config.toml
n_layer = 15
norm_eps = 1e-06
init_std_qkv = 0.0234
init_std_down = 0.00427
grad_clip = 0.5
decay_fraction = 0.901
final_lr_fraction = 0.02
Each number is 500 + 40 x the weight over its row's rms, rounded and kept within 0 to 999. Layers, rows and columns count from 0. Numbers have three digits each. The size before them is the row's rms in percent of the matrix's.

# layer 8 MLP down, 256x1024, rms 0.0849, rows 214-255, columns 864-895
097:435537512507492501488512451532484514509475590456521483463528563537497479511563529551458490445466
101:552488519462491478514528447508541504472467511526528502450531497488492530470490456507529520429536
104:583503542575547561564537541553536525522548554501543512513467498511550500553560575455526504556433
100:511471478477544424465513496491502520444477519482491546471511517501487513453496466475469498430504
095:495480427435458525542498554329532488456528457451541490551460507465498511486459488458475482510503
095:524484477512486496519524514429511468526532480471523456513467460525485511522507511469484461523553
099:511542523578515584449497522523459520481492444488511531481490443494489451511486465522490507564537
099:522513533511479491479503481546529547456423533507440509516521552542450446491446516502553502442494
098:542511554478539494506523478474564477475465478521459530492454510482483502502486512517520467505486
099:480572474574501507516506483523440486502488510555531473505534523511536468473482486533567491531520
097:469496461451499569518491476515489483506473491416502472538472514486456456512449429529490475480440
100:507503497504450556473466444507571553459556500489512515514503513484482506520539510487492452512438
105:496544507499519488532501515487494480469522505557420485472539464434541493512485476389554528502475
095:405481514515565473532477509535501524511481472566450539468391503541484477518494532524474485478514
099:481490493520455515527484486435529406479489443459449512487504549491497444492463487493405503499540
100:516501501466490573543440512446478519529520488505555501531528470475546518492488535551537483492495
097:620507482520522523584495468497533498591503451536445539427557515505547470516541531524573498492478
103:493481475509504550600534477529480476468528411514522432515391462438547524472536528474508509465541
101:437540421543483524483500536481514541544510479560528575512557486528468453538461481516453472524506
096:512552484479494495499504500480518466476498555487567495531550519550478541497524528484508560483500
097:490460492495483484564425542514527516506465562479484471509531464498499546503474475448573467535472
096:435547455466455451537496495487515565470463551467568495461470491499449457538457502468490487529502
101:494520534495427513543530491494506524439511534561556525476522537450504545577488497480517451527558
101:442517492493555468535488465567434459516516486469542490512489525511516587425459456548380474455469
105:537468487490502548446464507517521453556495417520538492481467499516450482453484470502580492464547
103:453449409598426469447501486494436501520501480483464482552464524436530496464457496478525524507457
096:467470563465567458468510546445414519509618524433447539493486552452491523539529541467496503586553
098:440504497493465525576505550518562562484523481522466443528480459520534492502510537488405475555509
097:478468463448456507503501562504548501505533473496508477465504492455500410493468488495515478511458
101:463501458473559501594529461524483510495553531486530476536436546540491507536536580441495502508518
098:477539497517502441456394515495543518478550535470515509521550509480450438492473488457545530466489
098:524516509532484454487516498514549429528487557461584528480486457488492527527514486497494468531473
101:552497528489524513476524509530533557438527511455543526447562563481483496508514526539559523423493
093:502499508452432433446527521490476497450498501542516534432503478521516480514520526491475553494539
100:494447490494465518455506493512565464497440498503517500502509491540506468549513481540496545476489
106:541472514485508540558538416561453459513469473475498495479537473523468457539518529493442446523485
093:526400489490453492564462578554541496437537525527467529495523413508469543497532575495569487435561
102:468430485507522570433516460434552511459488496542451528499504463467452493461571484485477490545502
098:530505560547538466478512591515526502499518513473558448583509525466523508553542483463392557541482
102:544496493485493560454490535567475530605532537533504500453493560560524450477425474478524499510578
100:436441549434491465537545480521503500501442506492518549457523511437555471463497482493519498479510
100:478524532523565517462469590575547468530503505512499550558520468531512490501530554512506515470478